{
  "num_hidden_layers": 8,
  "hidden_size": 160,
  "num_key_value_heads": 2,
  "head_dim": 64,
  "vocab_size": 1024,
  "norm": "layernorm",
  "init": "normal",
  "init_std_up": 0.0433,
  "train_tokens": 124700000
}
Each number is 128 + 32 x the weight over the matrix's rms, rounded and kept within 0 to 255. Layers, rows and columns count from 0.

# layer 5 attention output (transposed), 128x160, rms 0.142, rows 1-22, columns 0-159
[[ 94  85 142 133 183 117 146 110 211 142 131  81 224 170 145 122 131 143 142 128 146 195 121 109 111 152 165 152 138 115 100 101  99 144 104 145 118 176  95 119 221 118  57 172 125 123 156 134  90 145 120  71 155 145  83 147 233 115 101  71 151 118 133 145  72 158 142 136  89  96 167  49 111 152  72 171 112  47 124  82 177 166 182  96 125 159 109  79  96  83 134 184  71 145 106 119  81 132 126 154 135 134  79 121 146  95 173 180  77 116  62 171  58 156 137 160 182 132 111 198 104 108 139 102 134  91 193 147 114 127 107 142 121 140  83  93 125 117 154 165 127  79  70 134 131 236 170 131  95 149 161  92 114 110 149 122 134 154 117  76]
 [104 144 174  86 167 120 175 100  96 107 129 140 130 149  75 162 147 116 106  94 133 122 164 123 115 126 177  91 138 129 115 148 163 200 185 127 164  92 169 164 110 157 104 135 143 156 180 108 156 121 115  85 130 116 222 104  87 102  67 137 147 100 150 146  66 139 110 153 122 132 127 110 135 117 133  93 128  57 219  90 121  69 146  95  97 101  77 115 138 106 119 161 129 130 157 124  75  59 145  60 134 106 149 159 165  94 111 111 131 136 109 118 119  76 148  98  69 127 136 142 152 147 152  68 100 123  97 157 109 183 116  86 150  99  88 130  68 108 121 120 125 141 119 137 105 220 185 152  51  71 132 167 121 134 131 157  63 121 202 152]
 [ 71 134 138 118  75 137 144 184  84  85 127 144 148 125 162 171 176 198  87 147 185 132 105 159 107 208  99 106 113 149 124  93 166  57  93 161 160 154  97  93 122  95 201 139 163 178 108 108 164 143  81 145 157 118 189 112 117 178 118  73  33 112 134  59 137 216 126 103 129 127  83 126 118 131 132 176 147 132 133 100  93 149 171 121 217 101 109 155 129  95 135 134  43 139 100 142 136 107 164 140  93  61 105 113 172 178  91  82 103  37 151 109 154 113  93 176  78 123 128 118 113 104 121 110 134 137  94  67 145 145 169 152  88 174 129 169 126 147 154 184 177 119 138 195 153 127 184  88  85  97 127 181 143 126  91  63 155 107 181 143]
 [ 67 194 244 130 222  83 115 127 119 167 116 136 153 122 154  65 111 118 147 128 116 149  59 156  82  29 126 140 130  88 150 106 141 107 152 123 127 172 112 124 160 139 151 128  89 112 149 142 118 111  96  89 171 131 185 106 119 142 157  96 100 161 109 193 135 133 131  68  89 149 141  92 119  85 179 120 154  81 119 127 154  64 138 125  53 206 125 112 117  66 132 166 137 122 144 119 140 109 105 150  88 130 187 116 149 133 149 142  80 157 121 131 156  77  91 168 192 130 118 104  73 150 129 138 106 108 109 117 165  58  95 115  98  94 124 141 103 174 200  74 134 117  98 105 160  67 190 146  64 116 141  93 156 116 171  92 181 138 130 144]
 [207  75  66 166 122 145 104 133 108 135 153 149 140 118 139 173 177 152 127 129 112  87 132 170 109 137 153 128 149 141 182 178  92  80  87  95 103 140 121 160 175 135 182 116 125 139 106  83 167 112 159 117  61 139 107 161  51  66 143 108 101 168 102 123 105 119 209  59  94 145 150 117 131 138 132  75 100 144 106 157  51 111 101  85 111  91 161 158  75 180 201  66 131 130 128 126 148 187 152 131  32 114 134 129 164 178 160 124 126 140 118 121 167  86 178 183 101 125 133  90 188 109  99 134  72  91 150 176 143 164 162 112 119 157 125 127 130 111 191 164 112 196 140 146 144 155 183 150  73 102  97 145 141 209 132 112  96 158 148 106]
 [145 165 111 119 170 127 130 138 150 133  50 111 183 158 128 161 131 107 130 159 155  87 148  93  53 134  79  76 176 172 114 143 104 139 108 158 111  68 142 121 110  91 180  83 186 186  80  96 128  95  76  91 182 106  84 111 133 144 142 163 135 126 130 103 123 110 193 139 125 125 126 114  56  75 180  97 163 110 106 118 163 159 130 160 187  86 108 132 119 128  92 186 128 181  84 138 151 130  99 175 133 184 127 116 163 139  96 173 108 161 113 114 109  85 111 147 183  87 137  62 127 184  88 115  95  59 168 117  92 136 158  85 167  90  74 126 178  82 118 190 110 122  83 116 175 133  99 168 126 132 164  72  98 131 189  92 137 129 139 128]
 [ 46 113 130  81 187 106 166 147 124 128 200 148  95 123 128 128 130 151 149 131 146 149 133 133 134 117 119  80 139  79  99  21 188 130  85  91 195 104  89 109 180 155 138 165 153 102  86  99 169  92 112  99 109 119 133 156 113  78 117 173  86  87 105 105 139 176 191  77  77 185 142 182 101  92 126 139 117 173 125  65 102 164  82 164 146 156 113 138 165 171  95  97 165  61 159 128  82 141 145 181 145 124 118 118 180 162  96 154 148 182  66 162 130 145 105  97 162 135  99 117 114 125 107 155  68 152 145 122 135 167  90  89 148 108  94 194 111 105 108 125 145 165 171 121  75 110 151  54 121 104 171 160 103 162  74 116 128 177  76 100]
 [ 74 111  97 132  76 143 138 165 111 119 113  89  90  80 122 172 157  83 131 114  55 111  48 115 166 144  99 122 135 105 115 177 176  76  87 185  85 117  89 149  97 102 133 101 156 118  73 117  84 153 152 134 118 189 172 119 161 116 153 118  54 165 128 124 166 110  78 122 191 120 165 206 161 207 178  74  80 135 119 157  75  53 133 150  73 132 109 154  98 122 118 131 146  58  74 159 189 124  85  86 117 129 160  96 110  73 255 106 102 144  95 106 102 145  87 114 144 116 106 106  84 191  84 126 113 126  96 170 124  99 117  60 133  96 147 102 112 113 135 132 169  78 116 161 125 176  98 179 152 153 147 114 141 115 153 104 123  79 101  80]
 [ 66 111 174 118 132 125 134 185 107 155 166 159 142 117 112 120 167  99 121  59 170 110 185  84 127 164 123 159 129 105 122 116 180 148 105  98 132 117 146 130 126 150 172  94 135 151 158 142 121 143  77 160 119 163 108 128  97 118 172 159 178 212  81  96 138 101 120 109 103 174  75  93 119 111 175 128 187 130 158 104 172 129  96 133 107  66 112 181  88 164 119  78 180 168 162 138 107 176 157 161  75 123 150 178  97 102  90  99  89 115 116  90 166 110 109 169 167 104 146  70 164 125 147 146 136 110  97 186 158 158 156 148 108 165 150 166  72 167 142 109 125 100 176 109 120 107 114 135 129 154 137 156 109 119 142 147 180 175 151 106]
 [ 75 145  91 121 158 114  94 126 129  96 111  75 145  81 163 187 129 125  70 141 145 130 137 112 158 145 131  85 130  57 125 168 111 128 121 175 168 148 149 162  76 108 124 117 163 113 125 123 163  80 155 190 136 162 114 170 157 116 182 154 105  72 167 159 173  60 162  68 127  82 124  65  77 185 151 136  85  90 152 164 102  73 175 163  98 151 148 156 105 112 119  45 122 197 149 153 134 100 109 142  96  93  81  97  91 168  76 134 130 144 183  50  88  84 117 129  97 146 145  68 118  55 116 129 114  95  95 101 214  89 151 121  84 128 104  97 134  95 155 142 155 155 156 120 115 120  93 102 163 175 154 137 124 134 173 135 100 111 100  89]
 [103  80  89 114  99 120 132 119 138 217  92  88  96 109 121 131 134 139 134 191  65 125 167 201 162 137  98 107 141 102 119 113  55 182  91 129  80 110 128 120 111 160  70  75 123 160 136 202 150 162  82 176 135  87 110  78 159 152 135 152  73 134 102  87 151 186 107  74 129 143 133 152 133 152  99 138 194  66 170  79 138  99 158  75 135  71 100 120 191 127 106 129 123 133 108 156 165  87 202 105 116  95 157 125 172 103  78  61 108 166 136 112 175 149  98 168 143  81  88 168 110 158  96 113  96 132 129 114 105 120  90 157  86  60 114 122  69  96 143 180 115 149  70 117 121 113 123  98 131 171 133 123 148 136 112 129 119 153 133 125]
 [159 106 159 106 200 145 120 109 160 128 131 117 113 152 126 126 196 138 163 127 141 177 151 133 138 137  77 177  87 167 153 103  78 187  63 132 136 155  92 124 110 126 133 120 127 160 184 105 114 125 169 153  82 107 113 118  89 185 124 202 152 156 117 141 205 171  99 123 127 144 162  80  84 162 172 184 168 173 115 111 163  53 124 140 146 128 101 123 204  79 124 138 112 116  75 135 175  97  70 117 105 115  89  78 167 128  87  82 117 112 124 143 180 108 107 132 116  97  96  86 172 119  99 101 119 143 144 119 113 100  91 152 186 169 147 132 213  54 155  86 124 161 126  97 113  94 109 143 149 111 112 105 118 110 153 152 132 144 170 170]
 [ 95  89  19 109 170  75  92 137 104 100 185 139 143 129 142  97 221 113  85 183  78 146 120  72 115 137 122  50 150 128 105 150 165 140 115 148 106 135 120 116 145 122  94 116  82  99  63 125  60 129 124 129 119 125 136  84 144 121  98 126 137 119 133 158  98 136 170  62 127 141 170  92  88 166 113 123 126 152 168 146 173 136 137 102  93 140 133 152 168 132 140 149  62 138 179 107 163 139  81  89  92 145 132 116 106 147 136 125  89 151 148 194 152 114 101  68 173 115 142 137 163  81 162 108 122  98 142 119 156 126 144 110 136 125 142 114 130  85  67  91 157  81  86 121 117 100 136  90  75 144 190 102 129 101 145 103 130 115 180 143]
 [ 59  96  86 114 189 103 147  95 168 184 122 125  86  88 132 106 112 134 112 135 186 153 174  92 136 186 109 109 166 106  82 169  98 173 162 109  80 144  53 139 129 122 124 137 105 116 104 100 184  98 168 148 156 157 151  60 122 154  99  87  96  74 127 140  85  84 164 154 113 129 106 179 158 119 108 151 104 110 137 147  72 141 167 187 159 181 110 151 195 131 121 162 112 185 110 165 221 131  76  70 204 133 143 116  99 163 114 170  65 113  93 113 180 136 109 150 121 134 160 115 145 149 105 146 185 129 128 114 119  89 135 135  98 109 176 109 151 143 114  71 164 176 132 167 104 100 154 138 107  87 127 124 142  32 132  81 102  75 133 119]
 [207  82 143 140 107 125   0 149 151 141 116 153  95 215 124 112 183 149  70  73 144  93 129 153 115  83  86  96  94 135  95 132 157 144 115 202  85  55 128 131  48 131  93  58  73 127  89 162 120 116  74  98 133  36 127 136 107 176 181  89  90 101 150 111 115 126 136 144 200  35 102 172 134 219 181 127  86 145 132  75 127  99  99 124  99 136 156 138 126 140 169 164 136 142 137 115 134 147 200  77 150  77  96 147  75  89 136 173 164  97 107 159 152 118 149  43 184 134  96 108 119  90 158 188 154 113 148  89 163 114 176  80  91  67 126 137 102 172 137 101  90 113 190 150  75 115 125  82  99 104 135 101 144  93 129 214 117 149 152 130]
 [109 162 123 129 156  62 149 173 123 196 188 139 169  97 122 154  96 160 122 191 138 123  58 107 129 147 133 123 108 165  96 104 125 107 152 176  97 143 164 167 171 123 110 131  73 102  43  94 103 145 172  89 108 129 144 152 146 169 134 247 162 172 128 153 170  93 134 111 162 128 101 145 144 184  67 131 136 141  64  66 144 180 156 141 141 164 140 151  55 136 149 167 142 113 175 162 159 126 106  56 155 155 152  80 166 129  80 204 154 199 149 184 120 119 152  70 100 164  93 155  97 134 104 164 131 153 107  99 181  77 110 146 132 130 144 116  80 105 109 125  84 125 136 141 109 180 100 123  94  55 208 165 142 105 188  69 183 157 156 180]
 [186 166 140 159 120 159  99 250  78 104 109 140 109  70 126 167 150 137 161  56 103 157 161 112 113 128  63 114 154 160 161 122 147 116 184 148 118 172 174 101 167  87 130 125 111 157 152 158 139 150 166 113 158 101 142  93 176  98 132 189  93 152  95 127 125 147  92 130 169  98 147 128 136 106  63 158 220 125 133  90 101  68 120 107 142 158 150 155  75 123  98 156  57  81 108 157 134  59 105 179 167 144 124  95 149 125 151  52 120 101 150 164 146 142 128 140 110 146 129 119 118 158 115 135 173  76 138 122  67 133 121  70  91 113 134 148 138 159 119 114 150 105 163 193  71 172  79 111 141 158 124 141  60 165  82 151 164 188  90 112]
 [ 80 105 102  49 158 131 142  55 146 113  98 170 100 113  91 118  96 117 201 106 100 154 114 112 204 112 114 149  25  86 151 171  69 139 105 153 169 129  97 101 170  99 164 108 131 143 123 168  98  93 152 160  96  94  57 134  38 177 170 118 134 117 140 143 149 132 127 117 162 155 136 135 129  37  49 140  84 180 184 105 138 120 138 115  67 159 160  90 111 162  71 108 123  75 144 114 147 107  95 166 139 152 121  69 136 170 111 174 114 131 122 171 171 117 106 176 187 134 131 142  82 133 107 105 130  87 122 108 153 162 230 110 100 165 154 132  81  99 127 172 133 127  52 119 134 155  88 169 186  66 120 159 110 147 121 154 107 147 129 158]
 [115 149  89 108 209 125 163  98  77 114 126  47  94  72  71 130 177 103 141 126 110 117 116 165 121  60 171 175 131  91 132 168 131  75 116 225 150 225 104 119 139 173 118 148 220 140  89 127 127 116 128 122 161 117  91 175 121  90 111 123 123 172 186 150 134 143 111  90 110 102  95 152 143  33 178 209 142 122 144 154 148 148 139 132 157 188 158  84 114 135  86 122  93 180 120 139 204 127 131 117 126 128  67  26 118  92 167 153 109  73 196 162  59  62  96 123  87 170 149 142 155 142 190 119  85 114 108 125  81 178 129  38  92 156 165 139 112 104 106 149 136 127 106 134  84 154  89 108 108  89 101 154 139 131 165 161 100 121 115 133]
 [171 103  41 114 147 118 111 123  67 137  96 134 143 107 115 118 149 116  91  86 123 125 138 146 157 116 154  66 163 141  55 146  80 228 247 127 155 131 147  96 147 160  49 116 169 110 116 179 116 139 182  79 164 141 162 134 167  84 124 105 167 165 100 150 164 194 104 102 136 140  60  83 203 137 175 146 187  58  90 128  99  94 123  87 113 164 120 135 105 125 149 142 172 129 129 125 121 167  90  66 176 101 112 128  97 123 120  94 147 136 112 123  98 104 119 100  49 175 115  84  84 115 128 180  74 165 140 136  83 104 187 111 132 148 193 101  97  70 109  95 100 155 120 136 123 120 124  97 155 157 111 148 105 129 134 161 114 185  56 136]
 [106 137 191 149 108 117 201  79  45 148 170 123 124 138 149  72 151 138  75 152 182 127 125 110 130 103 135 137 135 164 173 146 104 112 102 135 148 115 113  87  49  60  55 102 186 118  72 105 110  75 139 109 113 100 156 171 145 123 147 187 157 168  82 118 118 104  62  81 138  76 127  56  98 133  37 117 226 128  98 164 190  68  99 125 134  60 173 135 169 145 110 141 103  71  66 100  70 142 215 159 143 122 109  91 137  90 143 185  99 189 168 115 144  88  88 115  35 104 119 132 118 123 140 115 147 179  68  97 148  94 128 113 130 157 103 147 118  49 139 144 118 129 158 158  72 135 115 163 112  97 137  84 136 160  92 127 151 142 153 148]
 [131  78 189 135 188 139 131  96 127  67 123 121 134 206  44  99 170 191 103  88 111  78 137 135 154 211  98 173 167 140 151 116 103 175 145 140  66 139 128 156 149 141 201 115 196  86  93 142 166 151 151  60 138  71 128 117 115  65 121 112 124 143 140  84 182 126 154 120 155  90 124 142 217 136 134 107  94 134  77 167 201 117 158 100  95 167 143 129 135 117  96 111 131 195 123  68 148 132 107 110 108  95 206  86 169 185  58 121 140 151 117  97 124 160 127 144 122 148  42 131 162 146 125 121  92  68 111 147 115  71 142  94 186 106 146 145 164 196  44 174 130 120 131 142 151 166 151 130 114 147 140 124 143 106 187 117 154 153 156 106]]
# layer 5 attention value, 128x160, rms 0.148, rows 2-22, columns 0-159
[[168 138 130 147 147 148 130  92  80 117 119 148 103 153 118 144 105 171 143 144 176 131 153  90 123 133  66 104 182 124 127  63 182 119 112 155  86 107 138 111 146  83 152 107  83 124 172 149 136  81 131  43 126  92 180 115 127 145 133 150 115 152 123 150  32 114 210 156 122  94  59 117 157 161 143 164 102 113 150 133 110 146 150  67 112 138  91 139 175 130 144  92 110 171 149 183 149 171  82 133 167 163 165 113 124 110 135 143 118 128  70 134 175 147 177 100 111 160 142  91 127 107 157 131 105 128 103  86 135  99 121 132 101 108 138  97 191 120 153  95 180 100 106 132 112 109 164 104  98 190 118  95 123 154 158 127 110 192 121 131]
 [142 124 129 146 184 154 103 129 117 108 202 138 188 156  92 144 132 144 131 136  97  87 153 122 138 148 130  48 127  61 139 168 118 110 115  94  86 132 129 136  94 114 128 141 119 127 114 110 137 166 118 173  91 110  92  90 123 106 126 177 141 163 147 101 134 107 141 128 128 152  98 100 200  99 142 139 107 167  55 144 118 143  68  96  97 155  84 207 169  93 124  74 106  77 139  64 125 171 114 137  86  99  48 131 135 154 153 122 164 171 128 128 204 167 182  73  73 121 140 163 131 107  94 105 206 172 122 100 135 182 129 111 167 141 116  68  92  83  94 150 149  72 128 104 100  59 110 161 139 104 114 114 136 172 128 151 200  96 145  70]
 [168  91 163 120  93 149 118 196 115 158 141 105 143 122 131 165  79 136 157 137  94 148 130 129 139  96 123 155 101 155 183 147 110 143 127 167 137 140 161 129  54 116 177 126 140 159 152  76 144 180 115 128  97 138 122  87 114 155 157 115 112 133 105 102 138  93  87 126 177 128 114  62  83 113 181 125 116 115  95  98 147  68 154 122 103 132 141 157 161 135 129  77 175  62 151 156 136 161  64 158 149 112 172 212  97 123 122 108 112 125 153 112 172 153 166 140 101  67 111 147 156 152 144 143  64 134 122 102 110 114 122 144 157 142 123 128 176 163 161 126 164 163  92 121 124 153  73 144 100 119 107 121 155  98 152  99 163  89 146 136]
 [176 117  45 154  75 132 161 111 137 102  74 126  77 170  81 109 185 117 115 134  94 175 122 110 118 131 168  95 121 127 173 110  97 136 139 167 108 146 102 166 131 156 131 112 169 107  85 133  81 181 101  86 126 131 126 112  63 129 183 167 170 138 163 118 110 133 138  99 129 181 152  89 114 128 102 125 117  72  41 139 159 141 107 159 125 153 116 105 120 171 128 125 186 139 118 145 106 163  89 102  79 114 120  97 129 159 123  79 138 164 124 162 177 152 174 134 140 123 145  83 109  98 121  64 174 108 110 143 126 144 107 102 173  53  90 105 125 125 178 116 157  92 164 146 120 170 137 100 143 119 137  68 138 150 136 128 103 180 148 109]
 [131 151 201 102 104 114 103 138  49 148 117 195 120 174  76 105 170 107 123 117 151  78 151  89 166 128  94 139  87 126  85 189 132 132 125 187 152 127  63  80  93 145  85 128 157  85 130 124 107 102 150 146 131 144 119 129 151 122 147  84 153  96 103 136 113 113 114 116  76 147 133  93  75 152 126 206 142 110 131 154 118 127 149  94 130 143 155 163 163 125 101 114 177  93 158 163 128  99 154  96  87 157 128 213  83 171 152 123 136 179  90 108 130 167 102 125 112  77 119  64 136 133 124  97  93 130 125 197 115 168  93 158 159 118 135 131  82  99  76 102 149 120 167 188 141 158 121 111 145 113  56 146 103  82 123 119 166 119 161  59]
 [170 177 183 147 119 115 133  95 168 148 158 116  54 145 125  92 139 115 151 128 117 119  85 141 117 157 164 141 172  94 121 132 151  92 133 102  71  94 111 126 161 143 130 140 119 141 162  73 125 126 180 141 128 144 135  90  66 161 173 141 130 166 147 104 171 117 148 120 180 116 137 117 157 159 170  92 117 106 121  95 117 113 104 154  53 112 121 135 150 138 110 116 183  82 106 121 146  60 161 140  92 171 101 156 135 160 137 162  56 143  67 161 189  91 112 155  71 150  77  82 153 107 116 144 128 148 158 120  79 126 177 130 165  41 137 112 109 126 156  87 131  98 141 106 133 139 141 119  92 136 178 220 135  99 122 138 123 107 119 118]
 [125 116  73 171 102  96 153 160 111  91 132 146 100 137  93 194  97 191  75 134 129 107  81 128 135 125 137 111  94 103 119 135 115  80 115 165 119 123 146 155 119 141 144  86 185 100 107 149 183 130 137 156 174  76 137 165 181 215  59 125 124  90 172 129 102 115 128 118 177 158 116 159 138  91 141  81 101 167 109 102 152 125 126  67 194 144 142 144 114 165 157  90 120 132  95 138 166  71 186 101 129 133 151 109 150 128 157 135 157 113 158  87  76 151 117  63 152  80 165 114 111 168  76 124 158 124 147 108 108 153 103 133 144 114 133 158 133 175 134 122 150 131 112  85 162 177  66 107 118  78 155  75 109 110  99  80 124  96 214  81]
 [ 86 184 144 101 193 136 156 176 148 138 138 118 178 171 172 143 148  98 161 100 134 165 178  75 125 120 129 133 109  66 144 100 138 148 133 126  83  84 133 139  98 115 173 117  89 120 139 109  97  85 125  63 153 130  85 141 120 131 140  75 145 123 111 121  96 165 113 136 132 160 129 137 141  87 123  45 116 116 132 114 130 180 125 162 121 159 110 160 114 141 119  74 167 174 186 150 136 153 117 103 117  96 115 119 134 161  92  94 126 144 156 101 126 101 149 132 121 124 124 102 104 123 153 146 177 183 144 145 132  89 126 124 193  58 166 113 125 154 106 105  94  97 161  88 112 185  94 142 103 152 142  84 117 112 139 139 116 134  99 160]
 [158 161 142  95  88 117 183 150 139 107 166 119 152 142 128 112 150 140  95 141  98 125 109 138 118  91  70 149 163  92 171 210 127 136 152 160 170 128 149 170 152 181  95 150 104 152 137  72 127 117  92 138  57 138 149 158 147 148  99 150 128  54 148 168 100 135 114 123 142  79  89 125 128 120  78  95  94 138 101 200 138 108 122  96 120  74 138 125 128 205 114 140 101 155 155  89  97 142 151 164  56 163  84  60 166 148 129  55 128 185 140 187 133 143 148  89 113 131 141 173 141 134 129 205 135  72 189 156 140  85 134  91  95  98 138 151  86 190 122 106 114 126  91 146 135 118  94 107 136 126 105 167 119 142 167 115 116 148 128 128]
 [ 66 141 153 132 106 141 104 158 101  98 154 112 177 119 127  75 112 133 127 200 111 175 130  95 119  91 142 129 139  96 117 129  77 147 152 154 114 137 108 123  85 157 155 202  84 179  96  95 166  74 100 144 129 155 141 114  75 153  81 151  92  98 109 144 104 136  84  96 131 191 117 119 138 162 160 158 112 102 179  98 121 124  89 153 179  79  99 121 157 114 172  95 123 156 108 162 169 110 172 127 132 114 120 103 129 158 190 166  86 133 103  87 102 155 133 138 154 185 175 151 103  85 109 148 178 181 122  70 164 115 114 208 162 106 101  91 122  85 166 151 150 105 140 137 139  68 132  99 158 102 140 135  94 114 149 123 109 175 115 120]
 [121 141 152 142 115 109 158 178  91 135 128 116 146 123 151 142 163 157 119 146 141 176  82  90 146 129 141 151 130 132 138 151 115 138 155  91 130 123  77  78 126 102  79 116  95 126 101 129 120  84  83 133 106 189 136  77  87 133 140 141 119 151 154 200 138 179 103 119 129 130 108 123 119 150 121 143 126 159 151  84 121  69 140  95 132  91 168 123 127  81 157 137  97 130 145 157  75 119 110 106 107 148 152 201 131 201 118 101 176 106 146 154 123 136  57 111 155 138 108 139 130 143 141 191 138  79 135  99  69  90 118 118  93 136 152 134 195  73 130 110 126  97 140 121 107  99 124 113 127  71 185 130 110 190 128 149 135 200 172 161]
 [173 140 104 139  95 157 106 141 167 183 150 112 129 103 159 140 163  46  96 175 144  95 115 109 119 130  94 114 196 173 134 167  80 169  95 116  85  87 117 105 157 135 122  99 135 189  97 115  87 125 103  95 131 153 136 114 120 120 128 121  94 116 149  49 115 174 151 164 168  99 115 152 156 130  94 124  97 172 111 142 188 106 135 106 110 116 165 159 120 163 118  95  98 128 112 190 133 102 135 121 172  98 127 128 116 134 171 167 127 119 198 124 110 133 164 116  88  86 177  97 128 132 182 189 122 140 105  97 124  84 146 184 152 148  74  59 109 119 172 106 132 114 128 163 147 157 120  97 115 129 137 128 118 154 157 151  91 133 128 126]
 [115 105 107 148 149 182 174  99 120  82 111 180 169  98 119 133  72 143 135 146 177 110 111 155 150 187 103 109 152 152 124 173 102 123 102 136 151  92 101 131 122 165 114 140 154 191  48 175 157 125 141 101 161 121 105  84 100 157 177  88  63 114  80  96 119 173 100 161 151  91 110  85 115  92 140 129 141 121 158 152 116 161 143  94 131 115  92  56 150 201 138 165 114 138 117  85 132  76 129 119 154 140 111 181 174  97 139  77 165 123 126 112 151 141 128 116 112  54  75 155 128 102 142 167 116 102  63 188 118 110 114 127 160  96 134 155 143 113 109 111 140 164  78 162 114 134  95 133 117 123 148 172  49 159 118 184 152 147 136 144]
 [ 69 130  92 112 130 131  98 130 188  69 152  95 132 107  44 144 152 122 163  59 103 143 157 107 154 133 109 142 109 136 108  91 175 103 195 124 164 125 123  87 152 201 211 141 139 113  28 103  67 128 146 131 137 115 181 142 182 142  82 100 133  82 153 133 146 148 136 186 149 118 132  92 118 118 144 117 160 133 129 153  78 121 114 141 137 185 162  76 136 148  91  98 105 153 117 137 114 138 134  88 118  60 152  92  76 146 168 142  90  94 115 205 152 192 103 167 139 121 222 121 123 128 123 139 155 117  91 119 118  86 117  97 145 201  81 142 154 107 108  83 122  96  94 133  92 111 193 110 100  70 137 204 141 109 167 138 128 127  88 107]
 [126 114 136 188 116 120 157 142 115 112 142  95 167  98 121 139 136  74 137 132 138 101 168 107 144 141 114 151 149  97 147  92 159 121  58 157 128  87  89  92 137 128 120 136 173 140  93 131 113 183 144 149 177 131 125 167 120 142  97 117 117 103 176 121 105 120 154 118 193  71 182 117 108  93 111 123 177 192 123  99 151 100 161 139 148 136 112 115 152  87 176 135 114 128 168 177 149 127 129 154 116  96  87  99 145  74  74 161  80 136 119 132 157 136 134 126 129 127 105 142 139  90 100 127 110  92 122 133 132 211 113 142  83 126 139 174 152 123 151 159 112 151 105 130 200 141 123  72  63 138  96 229 153  84 157 131 112 158 181 141]
 [141 116 141 158 114 174 111 117  97 174 143 174 160  98 156 126  90 134  92 129 110 115  75  96 120 125 131  89 104 143  66 128 115  99 153 112 121 184 139 140 124 112 158 144  60 162 167  83 131 158 173 167 134  99 138 135 137 181  82 207 102 148 151 164 175 107 125 129 132 144 158 202 141 125 116 177 166 154 115  58 104  94  89 161 154 185  69 155 127  71  84 100 139 158  86 144 136 129 101  99 144  94 122 103  74 119 115 115 158 145 151 150 157  81  78  73 133 154 129 115 133 167 143 122 182 137 143 136 165 121 132 151 116 112  95 122 109 149  97  84 122 207 140 136 106 178 144 124 129 137 143 112  76 113 132 109  94 127 171  33]
 [100 124 108 126  66  51 140 148 110 127 143 144 125 177 172  89 128 125 141 168 113 126 122 188 136 134  97 117 129  81 188 112 133 153  67 169 162 121 100  66 142 161 165 113  97 161  91 208 122 105 119 184 132 145 122 128 180 121 199 125 150 173 106 114 122 117  86  72 126 158 119 155 193 166 115 192  99  99 136  95 122 128 158 119  71  97 142 143 104 148 135 103 175 124 150 122 122 133 104 172 126 137 136 169 127 160 139 141 163  86 129 152 166  91 106  87 176 151 138 159 129 129 127 126 103  93 163 170 161 125 110 127 110 113 200  56  69 115 146 117 123 161 164 109 107 119 166 145  97 142 166 118 131  90 133 135 118 128 103 166]
 [141 150 117 144 127 184  98  97 109  66  76 103 115 113 211 110 184 134 105 145 145  91 125 165 147 124 125 170 105 122 139 150 106  96  72 126 126 148 131 126 125 108 136 112 133 116 102 161 125 147 120 130 135 106 132 167 144 193 156  75 112 183 169 137  83  56 105  83 126  66  59 133 128 132  98 115  95  97 137  99  90 133 131 125 147 134 135 237 136 157  72 103 137  92 103 111 161  66  62 104 134 200 172  95 121 174 133 173 142 112 154 102 126  75 207 131  83 134 112 181 106 104 177 154 132 101 148 143 124 116 207 101  87 161  89  95 124 127 155  75 123 127 226 130 122 138 135 129 142 149  54 146  77 122 142 108 147 141 122 137]
 [145 119  99 127 138 153 114  80 122 151  57  65 176 106 119 108 130 155 131 167 116 169 132 116 134 151 119 141 104 146 128 132 128 138 130 113 156 162 114 220 133 152 190  91 169 105  97 109 153  83 132 126 153 123 162 169  98 158 109  86 105 136 104 118  99 177 170 162  99  75 116 114 133 136 112 126 143  82 150 184  45 115 137 124 198  95 122 135 142 114 155 124  82 158 147  89 158 106 150 151 191  64 155  97 140 158  70 160 125 120 145 120 185  96  95 107 115 101 126 167 126 126 101 139  88 153 159 135 135 115 149 204  96 128 138 138 135  87 175 150 105 129 204 111 160 174 109 115  25 158 139 167 122 100 152  80 119 147 158  99]
 [118 198 193 185 174 126 152  73 119 132 129 164 170 145 161 131 152 106 118 171 112 113  28 108 118  89 129 152 117 159 185 114 181 108  95 145  92 170  89  92 104  84 187 161  95  89 153 113  95  80 140 117 129 151 113 163 103 131  96 139 150 168 163 208 163  63 136 117 159 105 178  89 130 131  91 106 117 117 115 213  73 143 157  83 119 154 131  74  96  65 122 137 128 143 116 145 157 112  72 141 107  84 127  64 139 162 111 173  79 169 137 115 106 177 153  80 132 131 175 113  81 119 110 133 128 125 159 114 120 118  95 160 111 148 152 187 100 169 126  95 164  80  73 130 118  53 157 170 119 101 113  95 121 127 146 139 177 127 121 133]
 [109 101 141 109  43 101 112 107  98  96 158 143 111 142 110  86 112 103 118  97 161 163 194  69  99 155 145 134 180 108  99 213 125  98 158 148 114 163 115 152  94 161 123 161 151 168  86 169 161 147 117  99 156 143 126 127 101 153 128 161  71 157 158  97 188 103 128 104 112 134 128  76 229 194 128 153 104  99 194 101 195 125 108 156 166 185 173 150 132 143  95 160 146 136 162 108  60 139 117 168 133  91 134 149 185 133  92 142 116  99 184  91 111 116 153 137 118 125 133 121  88 135 147 152 155  85  81 112 158 148 126 167  77 163 121 131 133 164 119  97 174 105 157  97 141 147  95  88  90 100  94 147 113  85 146 145 174 149 170 116]]